config.toml
num_hidden_layers = 26
hidden_size = 256
num_attention_heads = 3
num_key_value_heads = 3
head_dim = 128
intermediate_size = 1024
vocab_size = 1024
hidden_act = "gelu"
norm = "layernorm"
norm_place = "pre"
norm_eps = 1e-06
positions = "rope"
rope_theta = 4220.0
rope_fraction = 0.25
qk_norm = false
attn_scale = 0.0884
bias = "all"
tie_word_embeddings = false
parallel_block = true
init = "normal"
init_std_qkv = 0.0352
init_std_o = 0.00399
init_std_up = 0.0352
init_std_down = 0.00244
optimizer = "adam_atan2"
learning_rate = 0.00134
beta1 = 0.9
beta2 = 0.95
weight_decay = 0.097
lr_head = 0.00887
max_grad_norm = 1.0
warmup_steps = 236
schedule = "wsd"
decay_fraction = 0.684
decay_shape = "linear"
final_lr_fraction = 0.02
batch_tokens = 131072
max_seq_len = 512
doc_mask = false
train_tokens = 925300000
max_steps = 7060
dataset = "wikipedia_en"
Each number is 500 + 50 x the weight over the matrix's rms, rounded and kept within 0 to 999. Layers, rows and columns count from 0. Numbers have three digits each.

# layer 2 attention value, 384x256, rms 0.051, rows 0-191, columns 96-127
490501548485528467539489507485638479503545443440466548498490541539547530537559493536551458494509
515483441515542440401498482546480406528493479502458566521410491446461474683552442441452428534505
553502539468569435590568465521389342492503482387491529542429445565420522385459487620549429484555
430520572574528486475499491526407555496442462542500434488541567386582530566537435485589448493593
558460485579518501428425488431537473511518522535429493408586552513514542506497412472565430512482
485493534510510468487546542551447602503418470537537440522559527512614509489609452463581542514544
430485533400491426456538511591541539526404508449494624526600525573566490545485470481517454472494
450454511424505434493561486428296470532386673470483471518573534470505500497479509371506576542549
505502568603491507484515456474518610478565455511534446424407491512524443513488530511522496500663
494461449487488469585510464501548348485528319437443442553449420455446547491610536468568406472562
473521493574572508512435505421608569486475423398487553527524487470538555565553535578579420499408
469504437448566476402426471390698478480564418478584665462544536570553415507470519476409441508429
492568570503474541504460533441471421534490561539451401547506514496518535518491504521503468517553
565502510505438520468578448548432585506541590507458531486492469516591490490483529539429667495443
527470501497496466425502484396485497497353590438509601573617416503617521481588552632604419528437
581504396424417361506472439463446388524435578487522506520551513557433521585476423545433571497359
540480435459507521527480562508555459494481533549482471479537500413522476566512572435551559524460
513493550471517545496456493462410415499394576582590528477496477522562466470476500487546436469472
546508515497476571546486466513398495497571540488505510522484463517562469447508542548542578493507
520503504561487587449569456493468500474504501460483394512365532492489475443550553555464576452528
450506532569525467557491512418589465527561424489491480511517446514436520497491624507481473525555
547519408359481488522560537542441418531496646492476583518548452501470467430458522563456614459358
430494488470512537497500484530389425506364546487541457479580462487547481483447497495477493479573
482516444528508616394476489406400497541342521507513501487518497538509489529487413492597444450403
493534540520571488459484452415525532511445487394468471509566508442578532496549487586578441491485
531478425508518611472510545503515500504471638545511477476574533466479492457449525432465579505420
545516549488444600437482517448490541495436576560539500458537528563541504452442552527515479469435
499491545553484460388497469498517482476470562452489488465398529606468498513546461534469485523486
507533529399498424543493563548409484502395562550397559519569530487484523530422462488516512514536
462517612535468436509489521421591473499464439471469514424421520587373481491594469528552404478496
539493514484494508607433507403559530544403358472493558551480473526466508539588496500525406508522
502548652514474488551428482379638544489523542481518678436545498646590489453498496420474448469384
437507529498503593453502512520505478514454593640592533441576534454559474479477521431483553517464
501486512501527584537518510582516580494511517548558421468581537578499527436456504428370537539471
502542520472498529463520520467394513507324524566441531500523525464566490556477439425576468435568
417553610466523412444482507514477537471528532469481480470546617428547475622565363534526477512513
586543519457522512478445515503460564534553546442446530471493480517588455484365469560537488474452
501519601501518397457506509561584552500518495401551601508513519444570458521549604462584561496462
560487474506543528538482512439565440531549478478565478537510472515399496472448554506444557508472
590452467488525524537498482485513494487553518463449589473503469510509474564517502498477499497468
533478365397512611565458490542574483484455554510602583596534470502506529512459583424522593493410
504481492513529539448462436482535460461465466466506526509434489490497486454575483579568544488494
554517440513544534475484509496407475485459568540453447466398501528490512413521474541488616508444
446528500478538468535583476610470544498543432537546449552427483518460456490512575500482590492479
579442575504536490526458416451417564527431515411572569457443402481660453495514501440600495510544
454503521532555525559502545503572543554534466450444430584437500388467515502429449492481522493620
502492524454555442463513569434668483510551483488507463507508453467488501539561575483498514477540
571522514447513504495521497554458566518416472444548443568454532543509471496450473560523548530490
515463547472536521524544496537439563512478579510564539474539504595504470381465398525379540510492
505492662576449577520506512556517572488421492441539403538509553497483505581595444464528486529542
531492435604455470446479500427489608508531574491468515473468567477564521511444460554556487498452
482516560542478524554498504445451491489482475480484445491523533457530506523507476518617427502598
495471578494409491529498599454570526466520438482536472522452499483443527401500552442567399511624
535488420607469524619423464541481548515487427425486413504498524393462522429549495479510508565577
558489358518476472446442502467406372506337535483512460531530458434516479581611454600600515510440
465479466533471471361442537438440414487418513475487460497494523398528455570496512507552474498501
573510379510534475543454538510427403514442530566474449509455461515496541511384448573509523501516
487467530557496450503490388474306484521492536429560589365599533616487480493556526419554508538481
401503591410528541518569455523407474508540499491508487499503519549524453499427417403540477459528
434507423510510463486522576493617578524559328488539443528451555479394559477629522432464497534588
536474557605534438512550472526491488496571476509497439520388459496555501538482495473506412477598
552480638557484417511539503511624565498701493481522559500437523512499476483446491506410502510580
448484484450493449519559488522458428519561578536516460474437513552423476554403478505375575487455
514488616560441508541490475484526524517605435509464430521458513421474582405441490463469449517630
511487532461504418536524598581569500521539415537487487576497539577495447560548384480452475490562
454515510497451539571530487477458486527497493536482408550418528535449540434499471550525599482565
562514402500534686535492452471483425523515541480516383523538538604454473399519434558443473513460
564462468606507544518507512510449533470572515555571411442486512400444457521508576427496545504400
564536490494461392409520419654452495459411578457521572477494521543461516514501475538521529492447
596550406480519549437590460568423366487398589547413472488531534498425500534513488503498506499415
517528391458459478641550471502567327475428355500451498633442462583303435470507465605520452468529
490519513516438545520511456524594372517584383467429552489462535559454490507546590502512427527450
509488398517499474418492483478419381532383627547480488530610495488526534571476451560540523478378
497517527502501557587488475495413480509448575519548534542508504569473482433330533478491611486516
425530505529555472529468559438580481467494536583565495478576459454495455459449508439477540478487
481482531565563507575513524531521514527568432540478502477502546474504459589598544395463560535463
494524393452529543499532510526438547457441536521504485540496451495539482512516555503491564487386
514498545493482494406550528521511520458593528567494444419439511621459507550470447486419498488464
404512518428474488539549581532476514535547528606486445547588503514474553463439470494438516451552
553522473509561453489498483462567603502510442484524582486563514503471446574536571420489445529431
477503470481479501528473442465527453523494446519511501526558512431604487539526495504554448499510
516512496544482462561439476474482433512569496495540394427415486483415532517474611415558565480504
596508368483500620466494502578449439485437585457554453518482539574495445489463513579451620494371
509559397479473476559443544584518446490511478580359494479514517446415474538487419525544439530491
509471563492537539567478434422520586496531395504514572569516469459573499436518524478617428480569
541488460521490540408468485578407494480459478497514381471487575409555484612608446460520425478478
449479529528589460463489512433415613462426570509461514460548444553593529533505424418514442466545
534514552469531505546575513563383607499538494538504410429552569457532528446483355492485552509566
444497450464465622533526493518566482503501497567472476516493510494470476503455431483451472515499
512469619499494486420473475485502551485548531551441569408432522538429518397563509407414551484486
462531575501443475451525497475599526495462456480561572447552496601534474546524494343442428486456
518470497456490591482464483498639538485515469520482600467482460455517411597544519471465505472412
477527614448440454498487495420572306514416527429533689534456491677405477572434511552485444547379
609453464508506574518520481439471420502433506441464514557389490563512519438475513560522539520415
553489544578535586544414396429552457507547504473468613501595497542485513466499464465519500527453
539479567391472535478490523434607500481548492579568526575574589470648493404465438400491478518551
495482478520451454427493509538449498496470456460461511495520547456514492565598506541567479467501
499497419563497585546505524492534520536480417454570456550455546494554502412522540484524549516505
437506461453488505532494503467436496515462564566563431534557567502488519473422453505463546497500
449536586509496424478579574609405511509448490533543538466469463417551477559627564452526503502578
479454490455511538435514454560563550487438515540543529476551481468553463489479555439502583502477
541497415573429515528472528511470475504506567543545506464519527517490540527486511565514486522475
452508454604470501492512497482477454500466523494495425592458544508519523488483480563503431475564
453516567499563496490460530510494615499502439510515485552561551413585523518541459510591480509611
512468492534521602499561437589464503497458552531546512517471512526510449448556517417524588473504
529493533443504455489519592437533552475541468488422499459495428555458533541571463367559439530519
433480395483528525461510497555547506519406562524538491536509501461583487584487514546462646553515
495524437485508439492469442514544498505566449417513481551543501419514527538484521483490493495495
518471525442524511470534507468480592536438472503552419449442498622493480400542490445458552487469
476499459508502437435533506604413482503383523442450492494489503398539458532542549456552487562549
507508618490439440456489502558558620473569354472484429462351610557456456484553563422502477467504
561485511483515487506450487503519624517622557540446559490479529433486552541478625443521631463466
608497357401535493642438472438373258482423496454474485622481454625428503421411490570559505508427
550509429426458479565520452498510477526439547443499448526511457490514506545500428508503576555478
509507414515552497503514451505462446462325432468533449533553414403527494495600501550627503506532
511510596552492482445444464465433560472446491521535550530430509419560492540526516510594490477546
455537492463486452346479468446433477538369467505526522538543551477623409593549512453699386484544
577493459529530572586488509520446501450549540554500449456554496574435545363482482497428503482483
501447524493517611535496465531648556546518453511483454547515584399484503578557482487496537476514
447544538490514606509545462449525529504538555493523481515554520631456469431407442495416430485470
507478650564506537553447454453603537477478484443508510543557511489554476486538415524588385475652
606471462496543323417504469553506483511569545412438563479489424464469495562510461524481580516444
538504511535439605595368521430633551497573518542457477523647550402517520477458436414549553491482
439517444493495544456502482529558429511430442414541409554375523484413456487551687565611533503445
552501451492511528513421546443448600488411571507548541534516482518551446465452453477556522517465
578476491513486491424410421422426509502461586482555556454503540558631509433509478509636478466404
474536552569485510464520437492526559522554479483560426463446539464543478521493490550405494472557
510486520505471425505479536463574525518557462552474529509509469428471511493542491482507493481514
449508518456450448455498514542508415514458582510491501546586452481473511479579508448581472468529
590485569502497491483572476445482559469445456508515587510475489495455516532520514512434483501508
537499491513440533591434510372480458470509594545498488509498525498533519533417473422422516531525
486532472510477513443519445506567496473525424485542414470539457522461465450469531443555513505499
516522489493536455416442459543479455509534436448525468469593442525456514583463512526440591527523
477506458559480549427537471532586441462457471456498536502431578458468522520505477492458514458395
520508583545496483487452502423467446483516477503534463466440499432562511573478550486450535536406
470469485435489375546548480545595537499622454456484539433440518552532488491493460606476525524516
541521468507502522553561525482563513511543514465511481499505499468475499471515493446552428481466
534525507530481604494487492441522557493496502464507561527456530587466498454532489510402596486418
576503490484481481477494505502562492491444480522525523525515407501409514518447503484467527485520
551510513478482493595583426409552584515562407488569533445462449441511519389576417456555571545504
486508492488523442404482472407517577493509431504546442476547422436546522541485531501554503493633
495479424478465452478492447458594410505322478508458499538511523468558489568547521409554380513487
464478451551543497469468456485447510492426448606406423382452592435477460478426525511434660484488
471517496522412468404428582417493423500405578552474436541511546552563484511566538503469545479471
520504513465510477487573458525510557491538524525526516545579538543456497519577600489584440506702
554462437483459541485553511411642561508469456569501494537555488494561587549511587515519562526464
490501483494509493508476482543498545520592393494486491491496513459498447504489530485486459489482
487507483509508394486487479499521543481486510518452572534539482456588504632553538595605364489468
467547482462497429402550421480393549493625562456493526461373489486543530471432539488422554522475
497529557483529477370536477372407514522555409472514406478584493470436507529461531551554431496547
484445468477543560381537495443538521489458517559532501511633469477446528514610429422626384499633
474487410509523536571384486549501456521438454537465392515511626466483413423531496443492534468517
506480555532463431374468478445453453490505441472468441499529561459466486501563479503577475529453
508471604454445564423456483547553544502521602552582500521566536519438450509449517431460569491488
555532541510456405443484542438480534519486466512459478458499480467552482576475491558503458478380
581482553454529399515460524386511483503550491526481412468566474475508466415489478523494551494419
451509446543473440435529469512416491492475470539480517529485525541555549591504529480517446498547
522510494540534506536556443408510539538587509458512506508526538493475497456455480518436627515491
450437374522498553557548560558571564500504533531481482562429504490507491456510507444474537506554
493500428556494537541550458468662586504439401472552463503609491575543490494596541519577477492530
483445565452499491411519584446478496517422476439509591435536473498544502587522510515484485582503
505510445487486547487531577460510537539465506419541516477552468549538550569481514516488383503479
414497468507488528368440427499474421505522560527457518475467571548492473537475398409546574511492
569467543453534491497570558424565446498531638488523489482503511507511475480486371466438491506336
488545505527434567479590614424595432484403603529540497538401489540543537448578477560538470470480
481480534469414516523482524466428507532590544440477447541511489436496489480417472526453449465498
492528516539549628500422517513428502495491480474531464499540565557431453477510456500438563466516
562508585489523472564557505483586390484454500597495550475510534493464484546518572401401462497578
473500493482483540462373568408490544479545462536540512522631496565491494514529556574557545514457
491483513456531482511453475520470510504475424533454545468435508501468468484462371504541473486450
507538484485480441455475533480511448495511480552456535527518476424521523594552446522624388515510
503532461477541490427649500435566484504490443472478572539589504507551533574568544470625487501533
515524412496604405438517495571315465485495471531444544459444490429513498593439504482542538512527
473526498517498552565468429525559511466411446459536558473347537423538521540516480494580428487487
430446464516487471557463474670467539499548473541467524555507495495496524484485473613533463477662
521466528439476484486496500501524527510501478489525525464419503533548512530537464528446433505410
503447469567498505420466553446426449491412553448584485521492508550531515515445550484535510502520
503501435488497603460471442513410487477428591368521511384411485440529505536494558473548578479374
485497586412506551459478488552495534476442491507486514571546501575552481480543578476556478522532
384459510478507389522520539592507401536562524572451418484595450417542551479556488505600529508574
422506348532507427546448533559506471515573512525355526457423515473558538492516424584489542494439
547580523526490512445495484351429536502443486521507565505379510556558551571516529457408465526379
517475486511418501498519485486510433530486578554460517475592568463473465471571496492486528467553
497517465463531384436616516485465494491506528414399525560436504467438448455517478589546526486475
469491525529475493517595472461391642486539407535439405401517533420476489517487628511513576501561
490446458491473510570501535653515499502539401565475516503531475439490472482527449519533405538519
533501508542468562576464507428493481476544433559425496477481484502512513513524501464511492471434
522520546414477464421432571569391497476605517536555554521412433514468436514481494591476533501411
515529508440471572467514537472570444492605646497503463608550460471504562562478518533517537514497
496542407504588410507472520439491500507453390495445505535524535483466538510539467505510431540606
491536494502563513392490550447442562498643483481523481490559502512504514544547511540585537553488
568465526458467569514598551541540485503527475534522486518432472588480472475479524446477442485449